Weights of a small GPT-style language model, trained from scratch on English Wikipedia.
Training: a variant of SOAP for these matrices, 4422 steps.
Each number is 500 + 50 x the weight over its row's rms, rounded and kept within 0 to 999. Layers, rows and columns count from 0. Numbers have three digits each. The size before them is the row's rms in percent of the matrix's.

# layer 3 MLP up, 768x192, rms 0.215, rows 508-652, columns 0-95
103:509458553444587540542580549499517454537423559512563582440550514529386587488481554534434425511591587472532391463576519504497488551530448504566440516510445513476420516481538519516468551532459444543515448430497469459497415470544412457462442387523471507494427527496400417492498442490491518525
105:517507401577458541497504534599441512500492526576473411502599618509573380551492465429493444467533470487554501527584464464489462552539462573510401536473502463459488512571556575459621469552486511549440518453487478479475541500473541453484517520557448455497405484534559414476529479568489469455
121:528518512489586443491509530557470478566446505617450513501560512568507573541486562392486470539558443543430505508440490451527523420476505610521602489481537588464513503409530544592455467499521435584509485505513593441495546491536425407506594462529571417528521429429479579482501412444508483471
097:517444545488501594538427512462448525532388470453538548550515485407504540500501445425500433463481491467545504454406498529478496439513597409469575550482520582440549594493543437532471509463600516456545512552440434463505547458537524520531384532506446383502496543437551464574502455482500504438
098:495485456516465435485589529533461425446430528464438450456548433557435491529392528511478500513465476473463471523490463507521448481532650525578488529485515499442419497441549496481536522457422531510443427547529476464517387536479469400493536427479505466603502419536540535547472480506543524486
105:642475574487520543504468486500531598425454503555593458448601590501504543644494505576536499398461503549472440488589426480462480547519511474481491502493497496430513531460584427486502543506460555474409456454497557499433570610486590551548404472479472537474372542466565576556486459457455519506
098:498498430516470407545453407530522483462553553540544583637443490434390423477570507544507477479549482533546534492487510512449468523516622576515472472519473586587468446583463546567472491486450461525404549430496564506452549461410502516495572525509536557532440479395459492497502443579559470530
098:488422550644443516483519486530595530434509496505456443485465451444480573447404500484467536572529448565586435554541425490573535478437566453472621480509538442567531509587484506538508455395489567529425415453538474538480549552580605524511563564496508528519559503482431512537433522450513525404
098:535548474465449493461426509449538530458624555440477480523473612470492518581421490599466564495519476473435522523477417521504501417612504476529421582515515475529476537574478505517574575514501474521506461414528567447568489513507469466480478582476438559613443458446453429510433528528516481516
095:515481486536517525461467546474499463431443485491551433388476525467467513443467525487522591509543425490501419446438615472477486459494553606484533467549542526491473485392486484432595582528522543468507449446503515514577504502390536504538473432523527432433480502476598530517494436441568533520
102:507452578562560441546419531479511490533507502559499467535451563602504508461544453499449474500510485363466477460488507462487460418539484551508503522449475537594527535434516498545501542445487495486509458494452516467554511579485477512444429474504502436496421555457428509450434565478569400426
102:485506557573457483478513530469422469595551532486545573515458438434494549538438521485506414470506431529483548520470449486543480494472593547553494550514389551428457572522477474535581498440409561527498452537556555474551503496555515592548526515460529448481519521467549568549437473511523499468
109:570440553434471466473474514390548538415469432502517511486540526466479464484448531448640518424424603469499517518589454518443465640470485489487515507486508488467477569478547484497552538541526531481537558416471525507516530420616480534454436521466516532502440545495451431569513441577495482490
098:564514508515573514484533416450461539505483507537419526508527504426582425424474508610417490458509430525451564548503555445502544497508509511488437534468496479497547545515612505508606535542543513471567437469371435542403541487482530476449484515534506461459501647476450455475543512499516505517
093:507538541539468462376555423472474564576561450543404618533448468452557530458542465456523508458514467506429509529431396554495552445426420527587576528420465550476518405533619410508494497536471535591408423534548539421581518461437510528451523522484455479491535509490508561536576508457486481459
089:473375444528412528444534462412503550484452463522453498479444479551557489545481539550573467478428511575590455568507464516509519561501517542490469510534490495424415422507539448536485510570618500452544614424517484591466642461468563556544476537524431499581568412523494496560463487556519528476
121:516396551476452535490565476489598500476539468439587544473496453536593452484501550428491376456446455583540563478414420432465459480529498526530511579452439416506413459445548477501500450408447388564560451423526482504537429515517493499525473552468499373499506552489546469489503501483438496458
094:560471461505532530510419484499524592536487595452454470462524496500546564452385458510507428543533473479466446567440415472531497426586546556524452603451536440563483455525533531448506496592592444520522460508536495506532494541474496527480460521472481489539565509550560453591466494448472535534
087:528529498544463521379565465517629429530482513534460576553507496583446496516517503436446436480550496515524530453453488578505487423563494610544449405473478452443573460464450455473434456455473463592436370474454475534430452410482577446464463499475519481545514484504579492479484500469508520642
101:441445430402508430517469482422489519484543493457556582458450506482557497562543627499475512469531419599541484542568454468476551485532496423473535645519423489525450493504472519407458503559600497536584563481449516496364514527433566537520504575553534474545476503571428509569391538485517510456
096:583531528422496448495475536547580478520479575589558446531547483439487533498485459448448538476615593488642466549464490460493592595505486474498430508455506472468435485486514501425481485525426535520446488514459510416427501522486484567506471554474470511507510462412491535532396504510409469525
090:440430463506546471496514517503466534499505419577493503457453438498460521533473527439396481434536536554432447468496547536500494567472438511501525467454468518546494526478546581406492524510549451501440565552472510429491566504510407467559505466560517489499418460439479514584475533503413441407
106:392501483402520565537521467457535503496384519564577517556474482532519542422498489558519438531666526649588516472482490567523529428467480489493573428423538590474450558504508499508508549507572428502581527475515476528413474472438492518546515547529499476469487530471605468550458505453482480507
108:465564471579547606546506504572527577433548494500556641465514427535470518498446519524475472460530455520528598451625509547493446568454451400456521484583471391531429445541500370536484535477430507447435500529520476479540548491533437471449485511556512501485455468519590530465561515595518556513
095:570528569422566478517475463540506476509462426514470469489576477523547559521480540500529510446503530510522497474501520529411520442510555383438602471534606460478401494471459548487426532556502525395477437439509401558508496398488422389500501565486397458573520553474529537447397416539599538488
103:384506417455538506568467526474482513562560543446424453439525477544571519465546477509519503450433480500460509464485545414509462498400587525485581470384434508492480475511565491519504447450591543524491493499491457523523529524464461530453408566501427384559446441506486484434473458522543589421
101:405548536555415451411485491525513422509516497452521465595559451516602459475537470440540492520475511552539520518542496514545550523595435425446502538481539449447495526558528523494506516568483567511481517421415447464526479369538498463512450508501440454400572433468511485464535489479522451563
097:512468520490511496578466553499462476473445588352433542484514472503439390534578539503444524496487494510503608497557560471458519449472585607547467481428475466565507549538485434474462487587488504466523515564487521442534480523494481446596543473535405478535427586330430532460558526512566461577
099:596473544456514475498461464456487521504551489424464433564537536498537461554477487467489447499516491506418510440466457375478546469512470576521515483539441500515508533488571486445506542398527363401501456536541487599452500561517382573536447421529476472528528476371502569542531510529436510501
098:508469457513539535482425485502506455562516472529454528519395479486520523456528514483607367393514569541587491415493483524563459555432536513520421525557447499608584545560519519447635454428471530460511573554500595470485500530430593536394380453479519548520509468580503478530527464465549499516
106:499403538511510511575499461430509583475488457515499562548532502430472462543497538576435459522442608517492464573396574503516505510445577526528575475423506440549461542496531474496521512524531468425500523543460494498635558512505459472485507492486538527494487423459483516488482656515430507426
105:410451493525418496481524487476441455542389522439549516584501543505362496526473631482479459475539525602532541397414495541506531458582467475475478504488482525563534475394545604481428502602589493515435543478500487583532432509519499533574450474498528514540494531504489465523539553561456513612
111:521328547466537490551410517464522443500443493422552458478435492540477485413557462457587495499482548532463462488460487400490609434507471616488527529453476552536558495525523530515544504507435517456437503498500534468605465431375517463543401477485456522553483454458422509520535477460519511548
094:495522573548456625538685503430503510524424496443508456566536520538460505578449465425475517465574489475478545454504516491459512519508474560522379539520458481504457500511627454509467575519495441379547492387458473513483432555454493470554536461541488538570528510531524550471467576568471557569
097:556436523458484559518552437438545566533499482507547547548494473591533539451481548469469507586589543560538450548534458475478525491493417493462589495459477554468530431578459533442556438534453521407492481473450376504500468509543493427458422483499538541509526510471472544528529457542558571522
100:508571577459461470576656431437636572476573574427546498549396480481515502482577609569566549443433524564514461459505490602488485502489466460428510614553458521521526462602430547560445519454522579443495571542509482500521622524367489473542516501488561471553468476620618495524548557520472494529
100:580500533454535502422422515544483529470586509546496489443552601480562540526403536466522506511501524493504508487483468542440628499518420517426548479480512502492422533540448426481515474471410479518485466484489400422534475410562551561468582455484481439388571501461540463563528499545502504626
100:504524490447506531501503510527454424542490457462437490457530488514442546432510553546444562518476564461373486397447521468549559451455533412418554524494513496443497497441482568606433555478575433456494466424514442482518444510544404525566567544494556441508435480487369464482452474552546500476
101:498520460509410505449485564344494497538526425428422494501545563544502504569572327442520358584544492530471560529506506531465456554388477518521432509461450522534527516511510492468415412541498511529561494522542518487527517499580525498461518463561488569605501546595495466522578413494535545505
099:462424576587523517513488420461511507454557483486464436506476501523428497468486468434459537505442481481576463408429481424546548405461513547481538486487432567428573572530503502498569446469540440494440551370477510420479484395495512515519385453527472459455527606518449483516523526466480519580
100:559469490487506477450510504449467568610550523536453507531427496567580525585521601549484495399563455484568543538488525480538530553492469527516509498556501579441469567492479516513501464635531615528504554451553511550581544576482462436542509551476467456495489479587445557526478645528584463487
095:493482538521551475524547615542488483410558410504483528556526524522444411465498508505466509515476474439375370487462497522543444517486511538618434434438503571566544510417459530582491563477501428539531421437464457541510526455560468568501506546545490608452506486500483531490567435554516553437
097:539535500380518467506486514475519414450567515508509510550504517492474604377472499600514473473505484463466501498502434547557588422493408514402506593601501478531500505503431421581474530502417489491353488424489416477427470433506478503515513508542529478443566496450461478455457518537603482583
109:519481443551493464543540477524582491392507447564471520537549543536603507518521486503506525529519577540408445598459547528440481476533490482464480570539598532505465541462535587465523444434498523449473361451497447517541495447523501606466467554541498564523473434524506482527388531463560447515
091:552466494503495653544492621496559504457427540462426538419464553476463653509479548488448525501516460575516524522419429545516516470609426415457514500579567473391463655507506555536530555599484434458521525496486495543455560489524492503531557508562520431480563477468484518537486470402512489593
108:459486403477502470531481530533546588587532553457522489408520523567463520502511504638576393561546512490515577554535527527535431518513453502515573385533514476469545387514571443460533581531458499498478411534581597520536600466519510590466495470547442403414457526576486520437530409584527467536
097:450454431411520518438520516456501424522515488487546522509532453500452550412471469489500572504497520517487418570449491575472488499461498360472478440509485577613503463512528550510445538472597525449483434546514628577555487529524450533391476535561533562427477489528536469545410531587541472467
110:471467524464468552530420498506449504441469544431532507537492439584590571508459548500474540457534456560495459561440539475541532542424444544542374400555454480478569587585492630492421461429524462470436524470453406494343487519473507505497519459452497446419462506483388498453585458503467463503
095:498482485515496471454507554453540449539460460567446453465522490463459552591519499463504521518442549462576505505455450478588508471503463500543502482512471557538474496507473522530491469479514476440509581374548508503481445552513452460505470543588555561475458486526476637463556541581545640446
091:557330474518460466467473406516437503530478546427485531457441484446513491476505477481530464453483481500559489515409515510363534541529465427521502579445456448447423510539530477406497492503495543494483466420508457482524538518519555475467598533502519500527424584548566447522531496522552479496
108:545539498508514521523480503537490492445470506637452515555511522495596441544507398544560464527600477498561536543514472578498536487502429500507507503459532488510575488458533511507471499407480493416524452601588480477494613510523528404535406612505510503551463485597505536525515536515507451453
101:465486486488468616495512538492526542518542491461520554520563561525477493541414530388525514500582483519585566512524416503496535466545463580491435552443453394505454419457443457458581518468471401580545485514531481527558563452418613481494536406566532434418530417543542517492435415555478474565
093:540529603559538455427423519462500504569545506542502425556503558475488478522559567539494341526495434463551476497506432582435497497465495494536494494475519604536482533504499531556477521440529517520530625475508420499576542500455438518432416559555503472598439459462455386532444449534484545470
103:471528527528449471511417563541480559550446480466448482593567489474515543529521428389519537516554485504420406484437533521494531420536453578487515463526578454480446539509430516503482513479543444531480489647503584502387395514479527582533485559548602552424519571448479421449460473527536596521
103:499609385472423549496519532520469504427484482473569493572477549564521495455527560415500540520490529536530520450422473499484433524551423382504449502443466468470440516474602468546459529560488481519382513570482522484502478455575485562455474513491421465446444617503541582504523471396524519608
108:526503448549542505461570511417459511436528516446505464574373420484534489507572494496513440460536554484513512477490497515510374444471480522496513479509435513508489621495495530497514492451560541527526455506556477529419533582509489513429457454519585499438579493610514497577527539538406409474
102:519495593538459455508527442533463565556425586481497486458488447504528487514529431541452526560483391544495404513499455496522527545453506473500489505449379477468601540526567462432523600563541431512448491461549525518551553476453460423547527533503609508488490542403624517468532572446512464504
097:503488579434553521511464514483431452497573551551431538495500533506524529430488541449399448493469467501469441429481479580486645447508621508469481498515544600468520484482519474489462516474588453565480451487527515414539561605519430523511474509544502404632513465518528480519475498495478473471
095:551509510581539467464504677500456505483480574407515512563439528471448593518529503472484515593481415561511492477419499460433498429564540480598608528581470550558477520439510452475582637473541420476549453395496609464484612511483414491474446534455504536429503542491557516434500525475573547511
107:417516494575536444583512479518532527517529426494527461445522463514468534500413520490582502591565476519549584523623490562497567478457415491531468502401495495528446470497506490505508495442475465479450480455562490454380456520532445518542443430505534421557542606469581515492487466545419517485
099:452517462525483525417448491494430486457483551442541516476436547525454523528511511451490563440429492527487561427524474444499528495522513471544475548404483571491515575457577470465434496451456605471464416518582518444491508504408464490490522475443424427448533447500479507561416408479494473476
086:524476546529478424499579494479491439479632588492449534384493607457504502482541538558538476530508531562541522622492569528445463520539492534510506442523431529501579396489530428508373687557489559476576435487555594488486544537559462465571515518557480489502466482435480504502500426445434569563
094:589432409469473517506388557552462525531442529512491428470493525512434497496510471503582506456569503411521613515495537524490535589491469452526498444498455526535437491461503571468492529567472564476466457514449548503598430532540438501535483445447493485477523558506485528502573562592425567620
096:451398459547467359450551539530430455554599521487558556509461564555474457489492450484473507585541493548592419494474545521459481463490509496443537553602563446521442446563565511483454388405469562504498571498476484549423481454543488467448534537553519464549552534490437384501438516503553534508
094:432522554406437467463490472369507462475581626476485515493596476453504378505544514541519512468535512518439518528522503535476571534517514557500664396473514457559536464588492536499462455434509546482475524476543486483515528455550435430520476531486413449483530490458424543485467534567461445513
102:459389458608520523512484397484459447502453447491474437432576454532578545546515443516501412462501418437474491503482374492463471456443422623465566571505538529530456490441478568553473437471443534551540479534545458473592556436567480508510491525504491451463540408527540524502515592502562492629
095:461452428573440570550467438470458540565483544621480486455521550531491474495497511518553476386502481491490454548469480516564548464446511507464588444468489500536556583500440443452496492509469438523527414429445415480481516451398512466533482510555585470511497506412483451531510482593529441525
109:473398573503505426535445418394460418515510567510497433485505467569503554472526461431499502510521520467586566559563469448512421529543502441450464514425481538444592406572527497470602506480564481486445613623511503435524480459473492483413476493512479486487553477467493453453561520444476526574
093:548493558474523489391538558646519512481582509479505585437505471469458629432515433490487441581541485474461458521390528414590492463481518465510548643544470499463613533549529471410453494597432585548467502598505480423528553553461486458441435483516586484476497568535458477508527470487514498531
096:544471597561505534566520486566467489523499530414435398456467533440456548515489420520572444525421463456459446558457560559442377534518564516500543517456520549491509423520530539567557503520504502523565496573527560500551492486580451488485533509575456506526526513459509452477403509482486619475
100:551472415485512451482430493520486510518509480419405633558559471493489568477521457527466476510500546464478562493451545443472471510410476559520466471519462499593491449504500537544519633452438436476431513517537407479524506518479470505534479500537524463549445535542506357558508502499543428567
101:369544557489536458414492295509421655457484508515538537495482508542543515488543545464479515541580510535503477425540379517501528478465598563516497552524483567434464554484522521525507502520526570391482443481517540504466514576517510497477436457421497599535529445509413515427433511506471518515
102:387463479533494534527504542556499493439472493492562500462548441482509440577495556443417511455444545490513515468565470480460453462537576450463474518408457454594565540522588502455487437431457533399435494449493490526587513533510456550491554480447412523470523509464562514542444567575506510544
101:542496568453470473502520465420522447583493423525446499596629533425489540586440380512442522528567580498512581527538380533499433546469450494489502481543492453526467430496587439527461504488506498380561411636428470519514539561483534475495523513479472535455510438541607436496485415460523389485
100:513529463500451487553459504543512578453534387553480560506501555470471526523328358468502550486522418561511529565551466466550448505466474487403540442584505520455569462514452505566527556507519453550431550624530451565487462493597546487524506480514505566524511540447548490504492543506470488602
086:445449544483579521488491451541512465480530571506504596473607460481403547494439584575462503397574578455510494544492511579445427524567517501585526553311554504438515509492521588429545557543515507421501476525455465523439545543410472523551570506453470431482508539446460512417551530489494519573
091:566435542461460532547517516523517588439506399492468592539490602508518475536524452440444491498526470521448581559602533495427555491570537560562564571445510400525511507574494504560457493511420539424495515519543514449491447435487518602523490570455537487503568568434623580548478626538509590592
099:547528442510535521485446584456467614597537464564463513610461476520597551584538464407491528448562516438482522539549503543598522526477489574499517540463474497556397505488484509397454517595508533565541600573478463508544504583549516512496521433494439405464498444534520441547440548402526537514
099:505442487562556470584536466532555479392510469537463562555474531541492467491464443574470508557468486464478419559577583411467459466549452519436564468465455577508577489478568510509455573516490514512576549462580558464411574542492462597538456520540481529508596522460481525441456483460513577548
097:543532515529450510569483555535398525508611542508463483530508533458558486506459386415497514467542457418524553564619539495482457415437477552533505459543517384598539552535507470519442435458478572496598559486498507501521551528549434561460496497488545403529496478534446534504528426518513471520
103:433502485464487351505472513386543574557498582511479410500548473466531482474508531531533445463449478485461537597448460514502522491460435508481521387492515464471518512456492478489427576452509457496502476581547535473512456568466522488595452531613596459488458535517569557434526448484498543559
097:559461566483526551425553445445505492560445485448513480496521484569450435434414578523482488474457545563466523484505584461460420504555486510501478598530464485487576484528519478562506538522546415547473511449441416507397412512536502458498437519484559542430513498415485593559489504372452520508
093:349442528428427531488515609538479450546554582551451519440462503522492555453470569497467507453524599597505444527462558573473566484458519564531487587541474551474537607504517571605544473573590504448504533481537526448498572426540465497451485523495533417454501554521549577478559460454425566551
101:594534570457649545468473479501552415551393432564561527518560522401482432503455563548527465458543545640538423541561471496511507480582523549529515528503536486466519551541618489468529439503548541504533526495488586459537546498481465481449471468456623416572467505521494521518459533559553454451
105:563509442495534503452515559478433430548424451523566539515569544507458437487521482519415458507526405579381500570472438542469513380538512470545408500440543582470417519505608482426545480455462458531552531397506433440439514486503486566465496553513572497483524471471555514601513427581465540541
097:552468486580471517461422513474460411495454499474478581502487485535615518448515548535532448522480479538556492426454541471483419501540543423505459513454403513507482483539518525531453472471518538442483578452487433463538459472458461499544484414554544546454463556489497374490513410463510602565
103:532497492506518478440551442434475610468504456475560440499571471409595563474483465505358529437495423589559523601516516534492489597538418530453499454570450479458584530548483526449478487575581444540450436546556504428567520506524482489471488468576474527572445420523521453515469578490450518518
092:551539537469444502522494609462571614498535465556515498500482501485507442580511525500504505537444419558521406579486597500363499563449473345533576502549557501567520504477521500544461510401487505434548508486549486520591445539438472517583439449536443473456565612555453425555523520469498462489
102:517473571462425476503519504480469470500466464601561576480623538533463516488498459557536488483386479562544440579420513507395460480442481478506501453581530530473482455588478465535473528492454532533501496594462454531541409556442435452563519590527558519518612496447550433475535454591537488539
090:485497553464497492464562503534430454437508538499425520476470555508512502493470431519557542441506569508451474531526455484469595416468436336551564552452491418500523548523531479514508521599495611520485408523445445512494478436499592518487592500530508472458554582555419576563520522482549588460
104:502484579507525506535542490437455479464473516498491501531452493482519508563471513545490502517516492536540559539604499549496533500599454557450513529612505454529520492480474502506605530510451425520463383532455522529480466522385508449531507505429507551498432463495550557500538519664456538510
095:487509548541609549453516469555480487383513527448550573529541525483460424451568448414427493410507591444494420492551558490516490507423600441460445542585479530538548522482554478548541456570471589573522495476576586440433490511494482587514465528522564460496518493511407481601546496519462563515
099:470543521489552559463500444506492459451503418536504538556454539608498451480500496615485503610511525536466428589463504533562603433525499474463496556500609406436456448411559552598493437423620508424483435526516506500405476529519486507460442411502524558541500497543557537460490414453469466547
112:492568546478558477503552500408541602420589495497441462539519549529451617501420453428542534539513546507456502559486561591445483483551507418444484511521366454547514515578558521541514547437477506457480514472595518497504590490459504560539488530410373575492475477517399440523476445521479495523
099:452442558521519502446453533453412489500587480513469551494507517489412529539505523489411504462575523604471466481564483486492537490521478463511522499504555543478421542455460538610499472523571449506447548531489484505515484523506484602532483618512505486530552476465534490560478487567493411543
096:519567480502495468537440477545444512454495554388495510485534503538518508521542488471453579446516468487559515521524511561513527475533513530502502489452523379583467481605544459524481498481549569519519446422417523512501448425519489555523535511441440439508471413401503505482418433402524507462
102:559395563488504487524474512445472474491453436467512517522463465531474516441492594504531496464538400521480513451376450527448460526425457592502517623478535524577443464508601522498539526477562486487464432444497517425557525520579476601443579446550437483484550577440513511562489530475359554610
101:410523491517504563498492484548471498460539437487458544505561492509473487492583518590476438500484483543481524504454454594543494499383432572540497477450455448504464451499572536443470504478517418491421458504505469488532522437586453507503502428519494528470536443504459504528494422549395490468
110:469437427510528571603512608443433511442489471418542627529529494506496495555638455484495604505554532495443526527474498414477508502377546435317556481489414423399476458513467461493444487471538490497465509526560522484459482562415492435499530535511528470518464479483526478513467414440450492521
101:487430505626427524543435513485448508514471557620535586580461400457446584543569569472461475399568527444491534581452541490460407473483562476488508535410481517551471482495624557481503470528518551540503480462500527540569545479581510520525490556574425526540548523476482565519503437504559500480
105:515564572470488508502503579494458473533535396525406490574509447563550358436525565456483509537537508487476422480516464543492472428414544446588505504344596459388528558467506464464508469602544467505558465498475565529450514509495589496523410575510525531498523572533478536492462550472558523563
096:465432477453484525486494480463590484506486624532451508505489460452509493453611571462505523460432525562488415537570529510398578429480492564443534590547441500520520523616442500552507578365404485459418500569504527495558432538512462553511530469507425529487560400479487536494511477477507552521
097:434511500584446483503483463526539426463467478467524504465468495564550474538510538502515400563531458490502508495615609502451502442564492458620422452562557430391504443523507477520450463533514404516440524429500506552421512551620489459511513609519495602487581565481554504539563508424520495496
099:533410646573489538455568537490458507529533569464494487516528448507587390455400414434466461527427486576543513547521418465518518514473490483533575477550515499588497467553501458479462581460477480578452469559495604561563545547473568459505464508483495517509529476500569496470523502429512493530
093:483547485422501506579504409426562482485463465463548557427465572454499565478524569547471517526512457438523414559509470495530535524524469607557567543480468552555549450445551551528507473469507540446510506433446547545491439506602540522506410433505504452576485496443431395544440530493393510453
091:493494554516454513516544540482579495562578538488433539478441526531470509508469506472442419520562537530464481433439651543515474539545481476428594504602526578483481464519540463435443515450488522448460511440538441388513557483515514480514557506385516451422413493654409574533563532481589534460
103:424481468502537518483554468599496546480450524496481488427477486479486473475510501470562517397548477455578532463529537528529485455463464487501494473508442587499451466501432517424486545472458574527505408460408464467456632358522472421578423495518482554422536487529583479568526534552503555433
102:476534464475444457527544524550403497408515588492522542388510527517520491542515448552468513374464516576524539484567442383462484518524499479475531455494449527569489491552453454442358543613509478524543431533577584424663461524389380504499429437458494495495479443513502439484502527446441397539
095:555534489568496515510570430597494459522469471515545531522478515558464527587541525431424431526462534555375544501465487405480526501569425561580506518428583563494543471579521567439483486512572541492449432519430529511519547548425499499447478476503492576512481482521591496501525495472553540510
086:533448555556523523487373572618486463592403467444439530482466459491500472546500456532439471512524496472574528502467540579513496466484587506466539584389414547427478503578444549555528482456534447461601523520538417491536464395448467566485527595524464434544469477517481478505491438516563431500
105:544493561473496510535473500479450679520539544454441494542506431520446468571503671557470494519557488369419446593474419492423547450447572513521444478480463602439489528380499541591513571583529467431506508565455540519509368502540563436498530549486477483487537443493507510522498520465499552518
088:565485495485461505488622550428477584473454479378548529551453568530474554458532509642453571470441487502495499509475461494443506441475548453546491444510525409483601612467534586515511563542573503436502424507533447467553434527454634438472500451475525525440566601487502534535492445500557473443
093:541480550527524464532467517559531645387484436514442499478520544480521531589454483448538515427525521593487483491639434529460575587479498474510511483405458394538481536520500483474490463552540560477437611468565469478451397511528461468499466544447448520385478523498499424473466551518574476558
090:504512420498599571567497460544472558560564461488490458609460444545422413515444545536487445490562546506487441578521498491464493443509471533519523505508527479500454488543543476487433514550510563463389512501386496483516516534451465531493528486512514514501508562471453587524458518642513485634
104:537524555510532598500494446598586481551582529465508362431514460605596572486462571480443571409449515516452592455496469506501453425527528444502523483519489520386511489511446526512473579564472545518499489440516436471495533388534541496457404537506495518468526527489432584513408509437453644450
092:410479549535547527449541521444493501466514494507509538470506585418548570574550469483460534535495495484476555522539509495545506509535449540516431476478376524535512530464572597547437482561487524465491420505513525557470502564447505475567530479479519400495415451505573504481475478510554568587
101:535465568579539487497477578620610476431484392547555568496465486487470597453413425522490498501460477504484477591514449447429517416458567494468597546447476490483609550469476602450481478521510559525509602556538461430420548600588467431573527560473525505528516484554459436470456485494430513547
108:578438570490526454483522463472508524498437564553424511428427529536471511562538561501519545596499435484520520479438398399479454558481470562522605528515513557554601516545495432525435599523494499508592470562501443449467435503463488475548531425426522534538526539463473555548542451508502386434
109:458462504485526441489515511515427570502495444577508361497444440378468501492526502497550500493522474485483396465581545445456539482462496504502503519574477432422578477503507564510456424420431504556447518473450510461491375458555469542508444557610543456489381429429552433535555561551542548522
095:586520519521536501538498522515495536511521451490509479613604452603557538436518412436434475556606408557425469554531551519475591530469535498472522435419504604498490559548514575484493474396506539466478445550482506511574478579476499490583516476419500457536448497502528479669445546490600469484
103:523512526534481464449411507500562491543590546453550488535571493492480439475515534513529555564489503494485498513513552521490547540533552475417455568374464433524509519501417502517480570399558538432571506494456509553446460611548461500527569555579507528490583491386571514546412465505512435434
093:503432547546492508501485419474514478417583507551439476444543576516542484523521456568428527374498528439448592530564387425544496440453572526436454593530495490429472516474528435563497522475468466527439536426514404463471444481510571451418591513563531472532475589561587484559570516434536427498
101:488539507489485509459519528490462547501484460478503509565447469463537547553478564546538515557564390438548499531452553510503451540565597529520524487529550461568543529546487564580502482536543568537503485447502527550449537561486499450390452495496544448462542415575401499539476573451563481541
105:486602478448504472472506440454503519428541449460626511481459547547486417517513580553547463585576415534547567505530446461487453537535444472498482495570499419490483467517494503515525490468573500454430607517459524473401392501644501446512484520403482497543535425508536520566534539496603629464
098:529488498513571476492550421537453553453612513542422512555382528519535545558525558553552542545478523497497449508581492438554626544545432520444563529486370498461569456464505540568467520486423407492451436508535467473474473592529492514565491450598559510446550495447499487462497483483484502423
084:525475518477425316500529513554569522512451616429460533482496522515492517496461497443474564498510488498548534484497492490414444477494585536501520582614534524610539535542522547453410564513596619512480466527454520441480430487464486545500535537523470495583560518453505393531549524470424588573
093:469539433407390504564486541452490459445496469411476515436566495568482433582537444475514457536599500446462482518482400549410530429439573429508565480516539589508548459494510555460524521421580477545494538461473599470448530494578540491467579506488491532473465538488476549571501515379468479500
092:544491497524534522496558562432434470530497529491560487567435519460453508535476470494541529440469517507523530520674452416484528515419403640421447545393494475462503512546456458454572483420543443428465541475530402432451429513478402401543575441487475550443498513465497474526498565401504476530
097:533462418492599417471434481487448471452490456416485556501565460441491555518489497447452538501549514474465559509498577563565530531394588499491556531531440524514585473469417518555502514457486492423435529578482525556453503467470506548549568502599530413492464460471455466523530536490488374507
108:468496524544448496477594471475501493390540395521493539468469446473615433507512561453541535576440453462471498496479393496517488558471429422600414543527514496436469538569486463512459479427442484479603538504485548455526496530439528499531500490487558518408470459515458433435438481404471472462
094:512485439523524473477539594454516470513555564456498510508370522510485568470530451494525488396515550512490582558470459480419474463480455490484486572479515548451457425482478424453562506525433555493483425381513495495412528508505546429545450484462425449394467444451491485474425560517559478541
101:415461484503561515458499617410454525474479578496442418448458474504575499509464562480447569572368522525498549464470498585457541512530511484529404509536475483466465493566461548579510482567472432518480489516467477584479499463448525421514506423577636558499512554509515462459431455520506552535
100:528473500485434547424452562482467378512503531462538506479435557416530487543475415503530481498512579514465518533515534465498462581502427433465455524503531467465507440476513461569436471494524469431563529454449517518542475480541558588473501509549486424465394487410472581567455612418538532456
098:442480534485350536430484517449582481537547471552496528459559452455563406515509378531557513489545407492550502487629505525512497512508570476474522452560480498537394522593565513517459583583476535450522476495529440584477456514474474577502509555566526446538431484506451438491483513502535534491
104:577484537460520515418404498454570517443447681520483527474471473445447540422501476491511554537525412472468559491525548517524560478477448506437510494482416509475523403526530524450484537552504533436435578495477483468495478508446410474432412454464474527450532499483491550558466524442525589536
096:446436474545519500433587507499501442600489592391510507523486474553422432549517461542447537481486466458447479552573464514545528555564499500420505467442463470517482410491555520372493430460529405432564434560510523503538485602411512503580457546526457586484464496510528550572453465539446553525
097:483473532497522519440540508579406527465533497486444506507517559461498445557584488578461511549477459442534478514432491625417499544514521497498583497518448483522523461494472484445532448534384572488428396496396524488422452468478490447559535450482537449497432489407380434520448422589513570518
092:546530506532433544544470496449458572437509490434508526395442418561523448507481445556496467558566537508522509526503511581531386527491466550468485515567493484413520475445561485448529497414434463544489445515583457485479505401598492510576526385549532414502540506534516554481524387421633556551
094:572457509493568529412467569399515505436517489475531529606520493521520479525526541449452492587401500390489506485440487454565515524535540561487457472424487483554532548437598461538544487494566527446465421458458591544441607436537643525459545490496452458500482593506558474463488426520508478533
094:482451438408525466503458537485426528518484391400516534540506521481449461482484549514442543512493506511485515492494538536486448472487489515425489465563542574437499521500549465525547559472538436494435522531531426500419363527527521530474478527533518448572454490392516462587553447522542582532
095:508463541561324485560483492459404490539534525497489542527490477413528529478459427557472503486515522478524507447501473496431491448485460525533498537461533480496546474457379412512363504475411516457548496533520495507493501478423564460517503555506474447451460472517482519579369478482446518463
100:504478438495500511496410445518593480490512465487509571422618490594504498457459540549500509529493504439453421554423451479537520412547493535573494553567541527481482506567488551562549498424481516447546495562449513503426473583413505597525502555502561501557423375504417442519485550443420502439
102:412421381394479505513514413489393444438447510396459464515483349480570569593416476406539523497436569464551548478447499543505522488540513564460449489486546513497502545540502509574450579420414496434537488461550491470409489525553417432522531474565488486487462483420466514539436531436470526547
097:520475534447518498591582416452465482449463454483446509522422597448414480541557415506525542416506576455550358527491477573539515539502463509505433487428468417547559469467556417426463520554493513471456468537455519467526326540524519395490511517538498503568538498573478468497474534427427438522
106:463503421401513537511437477499495438435495531479469417461566462497516459541546563520435399428489428470566464501566490484524462381455472443459458549419475501494587509512503425481497466580598546500490529559534555382473550474516477536497424500517533543521483592498441502518479380390536532473